{
  "num_hidden_layers": 13,
  "rope_theta": 6430.0,
  "rope_fraction": 1.0,
  "qk_norm": false,
  "attn_scale": 0.0884,
  "parallel_block": true,
  "init_std_o": 0.0,
  "init_std_up": 0.0436,
  "init_std_down": 0.0,
  "optimizer": "adam_variant",
  "max_grad_norm": 2.0,
  "schedule": "wsd",
  "batch_tokens": 65536
}
Each number is 128 + 24 x the weight over its row's rms, rounded and kept within 0 to 255. Layers, rows and columns count from 0. The size above them is the row's rms in percent of the matrix's.

# layer 5 attention query, 256x256, rms 0.0611, rows 19-36,146-163, columns 128-255
size [ 75  79  69  74  79  81  83  89  77  97  84  97  80  89 103 104  93  92 108 102 109  93 116 106 104 111  91 101 113 115 128 104 100 102 115 118]
[[152 123 138 145 105 186  80  80 119 145 124  74 110 136 153 131 126 130 113 153 143 139  88  85 148 105 150  94 127 144  88 123 163 109 116 176 108 117 137 181 115 139 140 106 126 128 182 113  67 124 119  98  92 112  97 155 138 121 132 150 115 137 113 141 116 108 146 145 161 120 122 131 151 135  90 125  55 165 110 136 152 167 120 139 126 118  87 100 163 151 108 123 144 134 166 153  69 137 121 148 117 114 132 121 136 109 111 124 130 108 105 113 126 129 115 103 127 152 168 106 131 126 132 128 140 119 112 114]
 [142  80 100 166 138 111  83 148 135 123 105  67 119 126 159 138 145 124 124 113 138 136 126  67 179 172 151 149 142 101 129 103 136 113 109 134  91 137 138 155 128  97 136 153 134  93 119 146 155 123 123 125 118 120 139 126 159 138 135 138 119 165 118 134 159 155 118 102 126 120 105 130 119 190 113  88 117 102 100 132 104 130 155 138 199 114 133 135 172 135 141 167 123 108 132 120 135 126 130 156 109 136 173 139 143 115  81  93  90 126 159 131 128 150 182 140 130 145 110 148 133 137 134 122 163 162 122 124]
 [128 170 134 123 115 146 179  77 119 148 125 146 144 149 160 126 147 115 129 151 121 130 148 159 133 137 147 161 115 128 149  89 176 145 138 135 169 137 145 126 112 134 115 106 132 149 173 129  71 135 128 152 139 142 143 114 116 128 125 140  99 118 150 157 114 136  94  99  94 134 113  92  86 116 129 122 108 111 102 125 145 141 139  97 121 118 112 135 117 110 128 111 144 109  94 139 191 176  95 129 161 107 125 132 104 121 117 141 114 118 128 132 139 113  95 136 135 112  96 106 162 147 115 119 156 107 106 166]
 [145 130 132 115 100 153 117 110 121 145 133 132  99 132 158 150 123 151 141 107  88 169 163 139 136 153 159 136 121 112 118 132 142 119 108 128 118 141 101 151  97  92 104 117 140  91  90 148 131  89 152 127  99 109 117 132 154 120 127 142 132 140 106 105  94  55 124 122 103 128 168 105  94 108 129 145 155 118 167 120 150 114 111 146 111 103 122 115 111 131 142 149 133 171 137 154 139 174 136  98  73 112 136 154 152 125 156  99 100 128 109 136 117 181 116 116 124 156 140 110 132 123 144  91 104 124 148 113]
 [143 163 140  96 106 147 115 141 120 149 136 175 158 143  75 127  95  94 146 162 121 135 125 132  93  98 100 167 135 129 113 128 153 127 140 126 189 105 147 110 123 140 105 135 116 112 151 147 100 150 136 123 131 144 126 119 147 101 108 121 140 112 158 149 102 100 135 135 109 101 175 171 141 113 133 178 112 123 192 161 160 148  83 140  86 141 179 107 129 145  73  61 121 106 149 148  92 121 166 144 150 112 134  96 122  99 141 176 127 118  80  97 137 111 132 106 123 138 128 114 129 104 111 141 115  96 123 106]
 [103  90  95 101 182 126 139 113 137 128 117 122 111 136 172 146 100 143 116  85 127 143 155  98 122 177 142 153 147  94 102 124 166 109  86  84  99  96 115 196 133 126 154 164 129  94  85 126 132 136 142 158 135 118 136 124 137 148 144 100 147 134  88 103 128 138 105 142 130  87 131 114  82  99 103  78 125 121 131 114 147 142 148 134 135 102 137 100 164 112  96 165 143 152 149 110  92 117 146 131 106 161 134 131 162 161 115 122 103 159 175 105 124 151 132 108 130 118  98 129 103 101 156 135 119 167 121 146]
 [184 133 128 120 137 109 174 161 119 135 130 104 148 113 115 154 125 140 117 115 128 172 119 111 158 100 138 107 144 123 110 110 112 126 173 111 166 144 135 158 109 144 167 141 135 164 121 146  88 116 115  98  92 143  82 115 101 166 161 108 134 105 117 104 135 117 131 139  76 115 138 115 126 109 115 121 144 133 133 167 137  94 125 129 126 141 122 124 125 116  61 136 128 145 117 175 104 138  88 116  99 158 144  71 106 151 140  98 141 124 168  98 174  90 106 132  99 144 152 157 126  73  94 120 114 110 117 136]
 [117  66 127  75 145 148 117 134 108 112 102 161 129 113 182 151  90 164 113 131 138 158 132 123 134 124 159 120 143 111 105 188 136 129  88 140  93 126 132 116 111 108 128  91 148 141 125 149 172 129 131 125 141 140  91 152 154 136 151 127  91 115 135 129 171 150 175 134 123 103  96 189 145 150 150  87 109  93 158 147 129 119 162 133 157 137 107 142 120 170 136 157 123 123 153  75  83 111 143 136 131 147 138 147 196 189 125  83 134 126 142 126 139 108 150 151 104 124 156 163 135 128 118 134 125 124 121  92]
 [146 129 128  70 117 184 140 111 115 121 118 150 137 150 103 108 120 119 132 169 105 123  97 135  79 100  88 117 104 158 124 146 155 105 150 168 187 113 150 150 102 139 127 105 115 137 165 165 101 132 135 122 102 127 105 113 157 120 116 127  82 144 149 168 114  82  99 131 122 131 142 119 141 171 152 182 111 119 163 184  95 136 121 137 119 121 125 133  78 148 110  61 120 146 136 126 113 134 164 130 132 109 164  87 114 151 172 134 148  95 106 113 152 104 150 140 145 116 117  99 152 139 119 116 144 105 138 109]
 [133 108 116 147 103 123 147 158 151 125 150 132 130 125 124 128  81 105 150 155 149 129 158 119 146 107 109 145 137 109 139 127 153 169 128 132 138  94 149 150 103 101 106 105 118 103  60 194 123 137 152 108 143 106 166 179 143 134 127 129 114 140 127  60 124 145 166  96 152 144 144  97 113 141 100 100 115 105 131 113 220 148 111 114 148 123 175 162 141 111 159 105 131 145  99 185 149 148 123  97 110 143 132 111 149 167 107  91 128 130 135 135 134 125 119 117 137 118 106 153 143 100 115 121 119 157 130 116]
 [123 112 123 140 121 144  66 144 185 142 167 114 113 160 111 108 185 117 126 134 120 127 146 143 165 128 120 154 110 154 121 122 114  99 127 141 137 107 134 151 142 113 106 138 130 108 125 120 127 106 103 106  66  93  90 117 117 133 121 177 141 147  95 180 129  95 120  63 113 128 150 142 142 127 103 133 150 152  94 103  86  88 108 120 108  99 162  79 122 154 151 140 100 116 147 125 112  97 126 114 101 120 109 106 136  91 114  83 136  97  97  45 100 138  72 105 128 132 143 156 139 155 135 143 114 107  98 105]
 [ 99 104 119 139 161 114 144 118 104 153 161 115 100 115 149 115 103 122 115 120 172 119 161 113 107  91 123 167 166  90 141 146 105  94 123 129 137 117 173 130 134 145 152 156 133 155 136 105 126 142 100 155 124 116 136 118  87 176 135 120 134 141 139  62 158 130 113 109 162 121 112 156 101 158 141 181  96 105 133 133 139 120 133 109 136 100 169 149 118 114 145 172 105 113 106 112 149 117 134 125  94 114 199 163 124 133 155 122 150 150 152 123 130 149 168 168 129 168  98 166 110 112 130  93 134 145 155 147]
 [126 104  83 151 162 122 140 139 124 120 153 143 157 149 110 144 132  99 138 146 129 133 146  96 110 108 122 131 103 105 155 110 140  86 144  83 132 102 101 151 122 107 155 126 148 129 104 199 119 117 100 124 121 122 157  85 133 136  90 138 159 145 132 132  98 112 104 151  90 150  87 114 112 136 108 173  94 155 143 129 138 125 137 177 119  94 160 117 147 168 122 159 113 153 158 180 132 150 136 158  95  86 115 149 139 130 130 130 123 124 136  97 145 135 138 127 128 124 164 118 115 123 140 141 138 128  93 171]
 [131 135 111 172 149 122  85 171 119 134 143  90 123  96 159 216 105  92 132 108 142  99 148 152 114 124 136 111 135 104 161 126 112 120 127 128  92 118  84 152 116 140 156 141 157 122 122  94 141 136 104 112  90 125 128 158 107 148 128 122 179 119 117 143 151 110 165 155 126 134 116 119 148 132 127 145 146 162 106 146  89  93 124  95 152 157 118 104 139 121 150 118 117 153 124 149  93 152 106 153 137 150  98 130 168 146  90 112 160 118 149  93 101 139 133 117  86 141 142 165 108 131 134 131 153 137 132 101]
 [156 159 127  97 168 170  97 162 155 134 101 112 134 136  94 119 124 108 164  79  75 136 141  63 149 139  88 132 135 111 145 140 169 145 126  93 123 141 136  82 123 162 141 110 139  83 120 140 133 139 128 147 113 141 146 133 120 128 122 105 164 104 123 136 134 134 101 136  97 154 120 136  81 144 102 160 146  92 139 117 150  68 110 146 157  98 153 101 137  87 122 148 121 114 113 105 127 159 118 139 137 151 135 146 125 149 131 158 155 125 142  75 140 185 126  74 120 128 157 109 144 135 149 141 119  78 148 118]
 [128 152 134 120 115 139 136  76 118 137 168 113 129 147 182 102 168 162 117 166 125  94  94 124 145 133 106 104 105 157 119 105 138 118 125 132 127 112 134 127 132 127 157 185 127 110 128 117 123  94 120 125 131  95 128 107 131 111 110 113 143 150 107 162  86 100 112 127 120 143 145  83 148 155 161 105 147 136 129 109 146 160 136 126 128 135 122  78 141 138 134 165 145 121 142 116  97 115  94 122 138  97 151 151 145 133 113 167  89  96 158 153  96  97 124 105 124 106 111  95 131 119 113 135 116  83 135 123]
 [141 136 109 144 152  90 129 145 149 132 136 129 128 110 124 136 127 148 158 120 125 139 151 125 140 160 101 122 174 110 150 110  97 145 124 101 132 127 104 176 123 132 162 141 149  94 104 152 183 124 168 141 165 105 213 112 120 155 122 126 149 171  96 101 143 148 116 141 120  78 124 153  71 107 116  98 133  89 108 131 139 167 120 132 135 134 166 147 139 141 129 155 136 162  99  98 148 112 122 153 122 121 100 167 128 146 117 133  97 128 159 101 136 137 140 114 124 156  99 138 114 102 146 119 137 140 103 117]
 [ 87 105 117 141 169  91 110 169 132 152  90 138 123 138 147 107 146 115 136 105 138 115 102 158 131 116 130 165 134 105 123 107  88 124 124 150 130 106 122 138 124 109 109 149 132 103  81  71 114 178 124 123 105 134 148 182 145 117 155 137 151 156 116 184 130 117 140 115 155 108 114 136 153 124 139 139 121 109 114 123 125 136 138 110 143 110 115  99 145 162 123 134 146  98 160 125 109 136 129 199 165 149 129 102 164 125 125 117 114 108 181 140 115 100 149  69  97 106 151 127 129 138 136 124 143 120 113 166]
 [144 141 145 139 122 127 121 160 138 147 131 165 122  66 145 163 117 132 131  72  95 124 125 133 132 130 107 155 138 150 137 145 191 137 156 144 113 144 146  94  82  99 117 139 133 100 114 119 148 125 114 129 146 118 159  92 139 127 134 101 142 124 134 155 129 132 138 131 124 129 120  85 109 160 123 141 173 118 108 155 149 100 131 121 142 163 140  85 104 136  85  83 134 125 130 161 100 138  68 171 107 133 125 143 126 159 160 186  98 155 108 121 145 175 168 165 136 158 129 135  98 128 133 116 123 111 150 170]
 [ 98 140 140 128 168 133 146 104 160 123  89 125 130 186 114 126 104 102  94 129  96 169 118 103 137  93 163 149 122 121 129 140 128 138  75 103 141 147 143 119 128 144 112 118 121 144 119 149 133 176 148 125 154 162 133 144  93 126 144 153 118 138 121 140 144 105 136 142 104 144 108  84 138 128 126 107 117 120 127 144 164 110 117 144  99 122 143  92 117 163  87  84 109 135 171 156 173 114 154 104 149  82 110  69 122 104 156 145 105 162 148 132 110 150  84 114 134  88 158 148 139 133 125 111 156 136 151 129]
 [145 129 120 154 111 127 100  97 129 130 132  69 143 106 154 126 174 104 111 116 144 175 152 140 157 152 123  80 161 108  98 110 146 123 135 125  84 155 100 142 141  71 146 136 165  84 135 161  98 112 122 149 101 101 165 110 119 166 129  99 123 121 140 125 122 154 106 131 101 123  97 132  98 112 131 137 158 136 103 121 130 111 134 112 140 138 136 104 178 108  94 186 136 144 135 147 126 122 107 101 131 136 181 140 100 103 137 114 123 128 114 139 139 176 158 143 193 146 129 129 144 124 117 149 109 120  94  92]
 [136  97 143 114 120 150 172  99 102 145 107 135 125 125 130 109 133 123 127 150 117  53  83 127 111 123 145 145 131 137 161 162 139 160 119 160 148 147 159 160 118 132 172 110 109 151 141  97 153  97 140 164 147 130  99 162 157  89 128 135 126 137 142 184 106 108 107 131 139 145 130 118 125  98 124 133 122  78 143 123 156 137 126 135 138 101  90  98 129 126 160 125 106 118 125 137 146 162 124 144  98  77 120 103 134 126 161 159 107 109 117  86 150 133 102 172 144 122  93 125 128 156 112  96 135 130 116 137]
 [119 104 176 104 100 131 132 142 120 131 151 164 144 141  84  91  82 135 104 132 144 143 101 143 192 105 154 126 127 136 127 156  90  93 114 172 127 111  99 174 164 140 116 130 132 133  91 128  93 129 106 102 102  96  71 107 152 113 110 136  80  83 122 109 120 113 112 132 107 156 147 151 154 162 135  78  84 121 134 133 148 173 128 144 121 123 150 108 120 117 146 169 139 132 151 120 149 128 149 122 118 105 128 111 123 135 130 106 122 116 109 157  98  97 120 126 118  97 144 109 131 162 111 133 113 155 110 121]
 [121 113 180 102 115 147 162 124  97 141 154 171 134 124  95 143 148 116 139 148 131 119  92 150 135  51  84 130 139 153 135 138  90 192 127 129 179  95 125 104 143 153 117 130  95 155 149 119 126 134 136 109 123 170 137  81 159 109 107 167 109  72 143  79 118 119 123 132 132 143 136 139 130 117 120 152 136 101 134 137 164 146 131 136 123 159 136 131 118 120 142  60 162 130 117 131 125 146 128 139 149 146 163  94 114 106 139 152 165 121 117 123 125  92 101 146 132 158 130 148 143 122 124 116 104 137 153 140]
 [130 118 134 139 140 132 150 136 141  83 169 145  75 105 136 129 112 130 147 117 149 120 130 151 141 146  92 129 146 133 109 134 130 134 143 117  86  97 112 145 123 135 133 135 157 127 145 123 159 118 125 137 125 102 127 141 106 143 116 123 123 144  84  70 127 151 148 155 118 132 146 172  72 128 132 148 111 147 137 142 152 113 167  99 177 147 116 144 135 132 156 160 148 134 108  95 126 155 100 145 147 177 115 192 167 180 105 117 156  87 111 105 101  83  93 118 130 177 143 153 135 130 124  94 155 163 132 115]
 [123 215 112 127 131 132 166 156  88 129 150 172 140 149 157 111  93 146 150 149 133 168 111 122 108 105 102 141  85 134 151 141 119 135 135 108 115 101 132 110  95 140 141 139 128 133 119  94 113 146  83 131 127 142 125 120 104 130 125 110 130  88 156  66 134  99 149 133 161 148 122 133 143 167 129 172 105 105  92  90 162 143 155  88 140 198 130 167 154  91 124 129 131 112 128 111 122 128 124 138 123 119 125 105 150 120 132 147 144 178 142 126 108 125 182 142 112 163 128 147 110 123 132  94 159  94 142 113]
 [136 147 108 115 153 174  98 130 140 146 128 134 139 106 143 128  86 153 115 173 136 103 139 125 119  92  64 134 166  93 121 160  95  91  90 135 100 156 118 173 135 147 133 142 161 100 135 165 128 136 130 109 110 109 163 163 121 168 146 118 145 139  97 126 147 174 134 142 124 107 106 125 102 147 101 117 147 145 117 148 105 158 114  90 140 127 132 183 160 141 107 160 179 142 120 126 113 131  86 126 159 154  98 129 146 150 106 149 147 145 122 175 110 122 147 115  79 133 123  91 119 142 128 133  92 123 133 116]
 [115  91 166  97 160 163 153  98 129 130 146 150 129 162  89 148 130 111 114 136 139 100 100 105 115  80 101 133 127 126 120 139 127 130 104  98 184 109 123 144 110 136  88 100  73 130 157 145  92 135 118  95 144 173 115 128 143 112 101 138  98 126 171 155 116 147 125 120 105 143 135 150 152 151 143 139 107 143 171 122 160 137 113 128  98 137 130 151 109 179 140 110 142 131 156 125 150 186 133 146 116 149 127  68 121 124 149 154 149  74  90 107 141  82  90 125 140 108  99 137 177 175  99 126 130 122 114 146]
 [ 92 109 164 124 102 146 142 121 136 154 102 116 149 140  81 149  91  96 134 135 125 128 134 139 134 108  81 114 158 134 112 148  89 118 147 143 184 105 164 117 140 124 127 130 145 140  89 115 115 145 156 106 105 129 116 154 156 120 124 122 137 124 118 138 129 142 127 117 128  93 154 134 145 134 133 143  93 121 140 145 140 149 102 126 133 111 128 143  91 142 158 109 116 143 120 107 108 131 122 114 128 123 107 120 163 138 124 119 151 125 140 100 143  65  86  92 100  94 130  95  99 104 140 139 147 146 117  78]
 [137 132 132  95 122 123 155 161 151 128 137 129 117  96 137 143 127 108 135 152 105 129 149 158 120 143 101 135 146 116  95 161 123 121 128 131  96 154 113 130 164 128 110 101 145  96 136  77 151 109 116 106 106 111  80 125 102 114 104 110  87  98 119 164 136 121 142 104 140 147 104 153 112 129 127 102 137 120 139 113 109  90 130 114 120 116 156 109 125 125 168 111 121  81 100 131  93 142  85 168 128 125  58 122 134 106 135 146 132 103 135  48 140 127  57 101 109  97 135 191 125 138 126 161 116 100  92  74]
 [114  93 114 160 129  83 100 140 117 122 136 121 138 126 118 177 103 169 119 133 134 159 143  72 111 129 191 139 147  88 157 126 161 110  89  86  99 119 132 144  91 115 172 121 134 112 160 116 123 118 142 144 170 131 131  84  76 178 124 114 153 117 136 125 124 126 129 110 142 122 111 112 110 136 135 156 138  96 118 105 145 112 105 110 124 128 112 129 119 108 109 183 120  85 131 150 153 134 134 150 122 149 187 130 118 133 149 136 116 177 156 154 150 150 142 150 130 154 113 120 132 142 112 106 149 113 131 143]
 [132 150 155 149 152  97  96 133 108 121 107 107 136 143 112 147 128 138 112 134 131 149 138  93 129 141 136 133 151 123 177 137 134 109 103  88 179 105 150 132 121 116 103 178 114 127 107 144 151 160 149 144  86 133 112 106 142 155 137 128 160 187 176 110 154 105 119 110 129 121 123 122 142 115  98 123  40 157 184 120 113 166 103 122 135  66 150 160 114 140 118 140 112 183 117 149 183 104 130 118 118  85 129  98 145  94 130 113 116 167  86 144 119 114 148 116 157 106  94 151 125 136 165 115 157  98 139 121]
 [122 139  98 181 129 106  96 140 139 128 113 101 111  97 143 157 105 110 134  88 142 133 107  98 106 140 150 112  99 137 129 116 156  68 114 134  81 147 119 122 119 109 126 142 163 144 100  76 165  98 117 138 105 111 118 135  91 149 130 123 187 125 107 165 107 117 111 141 156 144 123 111 152 146 153  96 151 160 124 118  97 108 157 178 163 122 110  69 116 133 113 127 112 125 168 147  87 108  97 130 114 120 113 189 104 134 105 127 128 171 124 119 110 139  95 152 149 142 123 169 116 112 128 114 134 122 152  97]
 [116  89 126 153 130 169 106 121 149 134 140 116 108  81 131 143 142 138 123  84 130 156 109  62 145 169 114 130 130 103 136 118 116  80  98 106 125 130 105 153 145  87  91 147 137  89 140 141 116 121 114 140 126 128  89 118 120 126 147 129 160 112 141 105  90 154 114 147 128 168 149 121  94 156 156  97 133 110  98  85 131 154 128 120 135 142 175 140 185 132  93 142 151 131 115 173 163  93 111 148  91 132 140 114  90  87 145 111 110 124 106 128 140 155 124 126 139 115 114 200 154 155 148  98 113 129  94 142]
 [123 156 171 114 122 146 124 129 120 133 148 115 137 135 178 145 135 162 100 118 100  93 100 164 175 107 115 166 138 147 120 126 116 127 115 155 105  63 165 152 134 136 109  99 133 136 154 137 125 117 136 149 124 112  72 142 122 111 115 137 109 136 109 166 113  86  88 108 139 157 143  99 196 111 108 114 138 120  89 119  97 123 164 161 122 156 110  75 102  98 113 114 143 125 150 103 105  92 120 139 118  95 171 122 117  73 134 162 139 130 124  95 131 136 102 123 100 141 114 117 122 118  98 141 125 120 109 170]
 [ 84  98  82 146 148 112 111 130 155  99 105 142 119 115 109 157 123 135 124 110 118 128 135 109 124 147 152  89 101  77 130 118 140 117 109 122 197 169 112 111 127 119 162 107 142 133 117 130 123 114 101 157 150 136 130  89 102 162 131 127 131 146 141 119 172 135 103 131 122 113 140 150 111 125  68 155 130 127 114 126 112  95 141 145 125 152 120 138 123 152  83 166 131 127 106 143 123 139 124 114  89 109 156 125 100 136 120 101 154 147 135 123 153 129 115 193 148 110 143 136 129 142 120 140 144 164 109 148]]
# layer 5 attention key, 128x256, rms 0.0567, rows 18-35, columns 128-255
size [ 96 107  74  89  85  77  89 108  92  77 102 102  98  94  78  97  97  95]
[[106 133 106 101 134 154 101 126 144 161 104 181 133 162 128  93 148 106 121 145 131 154 133 135 126 112 140 130 113  86 136 135 106 144 143 122 165  85 116  80 152  76 113 129 147 116 111 174 143 114 140 115 127 117 132 111 132 136 111 195 126 108 184 120 101  88 111 104 106 171 114 131 142  90 110 133 105  95  97 150 128 122 132 121 133 170 157 113 119 116 161 135 118 134 147 136  69  87 130 123 122  91 126 151 143  95 111  94 103  89 127 167 155 135 114 135 119 155  95 115 153  98 133 112 115 147 114 151]
 [151 127 121 135 120 161  79 150 140 134 123 117 121 112 152 151 142 123 135 110  88  81  87 169 129 116 106 115 119 165 115 112 140 127 133 108 108 133 103  83 151 126  92 118  90 143 156  90 110 153  96 117 122 134 148 116 130 120 132 109  99 133 111 182  92 105 131  99 141 154 123 152 155 120 139 155 130 126 111 119 109 122 130 121 124  77 129 146 187  93 157 116 163  80 127 126 120 113 128  99 181 160 128 131 163 168 145 131 129 119 115 102 145 115 144 105 128 125 112 122 135 103 147 154 184 101 134 107]
 [117 140  94 139 103 131 114  69 105 112 139 105 109 117 110  94  99 114 107 146 115 127 128 119 102 175 155 137 126 111  85 116 150 111 156 148 152 107 123 142 120 164 124 170 209 133 107 145 129 101 115 117 135  92 110 126 112 141 138 117 140 127 125 134 197 165 105 158  94  79 134 105 132 139 142  73 131 125 144 152 116 122 132 115 111 109 110 119 140 158 107 160 126 155 147  94 122  90 113 106 137 132 153 118 111 127 130 149 165 123 162 110 117 142 129 158 143  51 117 109 152 158 126 169 170 147 179 108]
 [ 98 131 133 111 122 160 157 108 124 156  95 126 116 134 149 115 107 136 123 125 140 133 135 161 134 104 116 164 112 131 113 139 148 154 131 152 124  97 142 156 122 142 110 142  51 120 101 142 103 159 119  99 162 138 118  81  92 123 127 131 159 122 146 136  99 166 122 153 108 115 126 123  97 134 158 174 129 100 104 132 114 118 163 158 103 162 102 154  99 137 149 158 100 152  96 126  76 167 137 120 118 113  70 133 162 114 157 139 128 161 138 139 150 103 140 110  96 139 123  94 146 105 131 128  94  78 107 128]
 [ 94  59 150 151  88 109 159 122 140 123 173 145 117 115 138  91 110 122 154 137 128 161  92 139 103  97 128  98 153 144 123 145 143 115 102 153 110 146 102 148 137 120 119 152 120 159 166 138 146 157 168  66 115 138 140 142 126  86 102 154 128 133 113 152 123 146 149 116  85 111  94 171 123 142 120  96 101 136 137 156 127 133 120 135 140 125  95 146 111 128 156 119 157 113 120 161 151 100 139 150 134 138 125  79 124 119 121 126  84 115 155  84 121 121 126 113 107 140 137 113 151 166 110 130 171 106 117 104]
 [138 100 126 157 125 119 100 116  99 160 137 126  85 110 148 130 143 118 125 145 126 105 149 115 146 107 131 151 155 130 132 133 119 132 127 151 145 128 108 151 137  72 118 106  77 146 146 156 119 188 129 116 126 121 147  74 154 112 113 131 149 139 108 143 107 122 134 110 154 118 136 159 150 170 155 165 103 147 125 125 127 116 132 121 139 153 105 160 149 127 164 102 138 151 156 167 107 100 148 123  99  90 135 117 144  84 100  66 107 156 154 120 130 153 113 136 129 127 154 121 115  99 184 118  96 115 142 150]
 [ 93  83 138 136  97 104 127 147 125 128  94 144 140 129  98 108 107 134 132 137 154 142 173 121  99 166 106  91 140 142 135 154 134 148 113 144 130 142 105 155 133 122 194 149 161 104 117 157 156 144 124 151 165 108 126 132 170 124 124 121 110 135 153  89 142 166 111 147 110 121 113 110 126 156 147 104  91 122 123 166  93 145  97 142 167 160 156 133 107 107  94 139 116 118 171 155 148 142 126 143 105 104 181 160  91 117 106 101 123 109 110 112 145 173 129 157 127 106 120 121 129 146 120 126 144 138 127 108]
 [126 116 110 110 123 149  93 146 111 137 156 135 119 141 127 121 153 104 147 126 159 116 165 102  77 174 161 134 135 113 134 147  73 135  96 112 128 136 113 172 128  66 127 159  83 114 109 126 188 145 151  82 126 100 121  97 131 125 140 132 139 142 140  61 140 158 128 124 159 115 139 170 102 136 117 136 155 104 100 113 134 154 134 107 140 146 124 174 104 120 115 177 135 125 102 118 124  99 137 109  80 136 130 146 166 104 121 122 133 121 130 122 149 122 148 122 158 157 111 106 112 100 122  93 126 141 145 130]
 [146 112 140 116 136 117 119 146 176 100 124  97 152 109 129 114  96 182 160 112 111 116 140 110 112 138 156 109 137 136  91 101 182 147 135 152  91 120 115  96 156 133 150 130 210 158 148 105 134 112 127 141 116 113 155 123 115 104  86 120 151 141  94 158 124 109 133 154 102 121 131  77 147 125 137 105  98 140 152 118 109 156  86 135 119 121 149 121 143 131 125  97 120 117 140 154 140 108 104 160 151 162 158 158  92 183  84 132 152 118 133 108 143 113 152 108 133  91 148 128 100 108 144 126 117 135 150 132]
 [144 126 103 145 142  99 141 118 110 149 142 135 149 150 146 114 189 131 101 173 148 120 123 167 145  92 136 144 142 117 119 111 123  78 132 133 134 154 133 137  93 124 123  96  90 130 103 125 131 170 120  86 126 145 149 106 157 105 108 118 117 139 176 132 153 150 138 158 103 166 133 130 118 157 144 134  73 116 123 142 131  92 141 116 138 158  92 147 132 143 183  94 124 118 156 148 146 166 153 161 105 127  83  94 105 134  98 103  93 163 111 117 153 134 125 108 103 139 140 157 160 147 154  99 151 135 121 123]
 [139 124 145 133 124 114 171 120 111 137 152 123 162 170 160 110 126  88 121 155 107 144 119 169 180 103 129 118 119 117 104  96 140 158 149 111 127 110  90 159 149 113  91 124 146 107 138 116 110 150 151 150 151  85 154 139 155 111 107 165 136 146 107 173 110 112 138 140 124 101 117 124 105 132 141 157 179 155  99 112 100 163 150  77  94 129 130 101 148 127 131 153 151 138 148 170  80 148 145 133 154 135 130  79 104 147 170 159 100 120 156 106 143  83 117 123 116 161 105  98  85 102 136 111 125 143 116 105]
 [ 86 188 117 176 160  83 126 135 132 106  65 107 164 108  91 140  82 119 118 110 114 110 118 126 136 125 140  94 138  82 107 130 175 104 117 121 112 111 115  87 136 153 149  96 140  97 156 130 122 143 168 145 165 129 124 153  86 119 137 131 143 112 134 121 169 106 143 169 118 181  96  86 104  93 115 134 104 106  73 177 119 139 136 132 143 119 147 135 132 104  72 106  89  99 115 132 104 154 102 150 106 114 116 114 117 116 165 139 104 174 147 126 111 145 143 139 143 129 161 119 106 131  84 108 138 145 109 115]
 [134 118  90  79 161 106 159 154 134 121 154 131 104 121 102 145 147 124 110 119 135 113 125 119 133 120 162 202 118  90 118 104 111 143 122 136 108 131 109 142 118 112 111  98 102 122 131 138 120 113  99 133 117 130 100 164 164 144 107 106 128 155 130 130 127 166 124 155 130 130 159  87 162 115 121 102 116 132 126 130 107  91 119 121 149 147  98 161 161 201 130 107 101 158 129 161 100 154 190 207 115 160 122 148 122  85  98 157 148 163 147 119 132 121 119 104 121 144 129 116 111 119 152 104 135 106 105 149]
 [186  83 135 125 137 111 131 156 130 103 186 133 139 116 104 166 175 149 142 101 145 126 142 139  90  92 162 114 106 123 147 142  85  93 118 129  92 151  98 136 113 104  93  90  60 133 131 102 128 137 127 154  77 118 126 136 144 124 119 104 142 118 121 134 112 141 172 134 156 154 136 159 118 127 109 161 131 125 117 117 153 105 111 116 145 118 144 105 157 139 152 141 178  84 140 150 113 147 153 120 146  88 114 145 144 114  85 107 115 116 129 112 121 135 119 120 112 175 160 145 128 121 135 107 128 110 103 124]
 [150 108 150 169 114 159 110 141 110 135 127 107 143 172  99 155  62 106 136 103 134 134 137  99 158 127 140  92 103 121 159 124  79 165 127 110 198 130 109 100 137 140 165 105 157 124  96 128 150 107 146 170 145 104 108 117 121 175 167 122 105 109 119 133 107 125 112 117 140  90 125 173 112  81 104  75 170 137 109 127 107 162 103 142 152 145 139 128 160 102 123 160 159 141 125  95 121 124 106  87 130 130 160 130 123 134 155 109 143  95 137 141 160 177 127 160 138  95 118 148 114 119 119 165 123 109 117 119]
 [123 102 112 118 129 113 120 128 132 124 134 145  91 107 145 133 158 131 127 137 144 117 140 110 140 157 138  97 139 136 120 112  95 126 148 130 145 151 124 152  90 143 174 140  85 169  87 164 147 145 145 136 147 126 113 108 139 131 151 148 158 112 188 100 182 127 164 124 112 171 129 143 150 159 139 141  89 109 104 122 176  99 108 118 104  98 104 154 110 173 144 118 131 111 166 121 163 140 132 161 103  92 134 115 129 120 131 100 116 152 144 125 125  98 122 129 149 107 151  86 158 159 118 105  94 119 116 137]
 [157 147 157 112  94 143 130  97 138 114 150 114 130 157 112 112 108 109  89 105  97 113 131 144 160  79  91 130 124 135 139 154 133 140 117 117 153 161 169 102 139 149 118 148 122 103 105 122 123 142 130 125 144 125 109 136 123 102 139 122  97  95 134 123  79 110 132 164 151 141 102 159 123 117 127 114 137 101 110 166 138 160 161 152  77 149 126 169 129  97 134 137 120 136 111 103 114 105 115 146 117 119 103 121 120 101 163 131 166 139 112 182 134 153 126 137 163 120  96 123 136  96 143 139 157 125 126 157]
 [132 118 106 111 107 118 160 151 107 136 101 167 148 149 144 111  93 126 129 126 125 142 158 118 147 114 120 105  89 103 156 187 154  87 117  97 148  95 150 109  94 137 149 149 105 117  92 163 116 153 117  85 117 157 121 114 116 103 180 152 115 146 160 107 120  96 112 109 138 118 105 151 164 124 103 112 130 135 142 119 145 121 132  91 112 145 131 113 104  96 126 156 179 162 112 126 138 157 142 113 138 147 163 128 149 128 135  83 131 126 103 100 151 131 108 101 115 131 121 141 137 106 144 116 105 143 137 144]]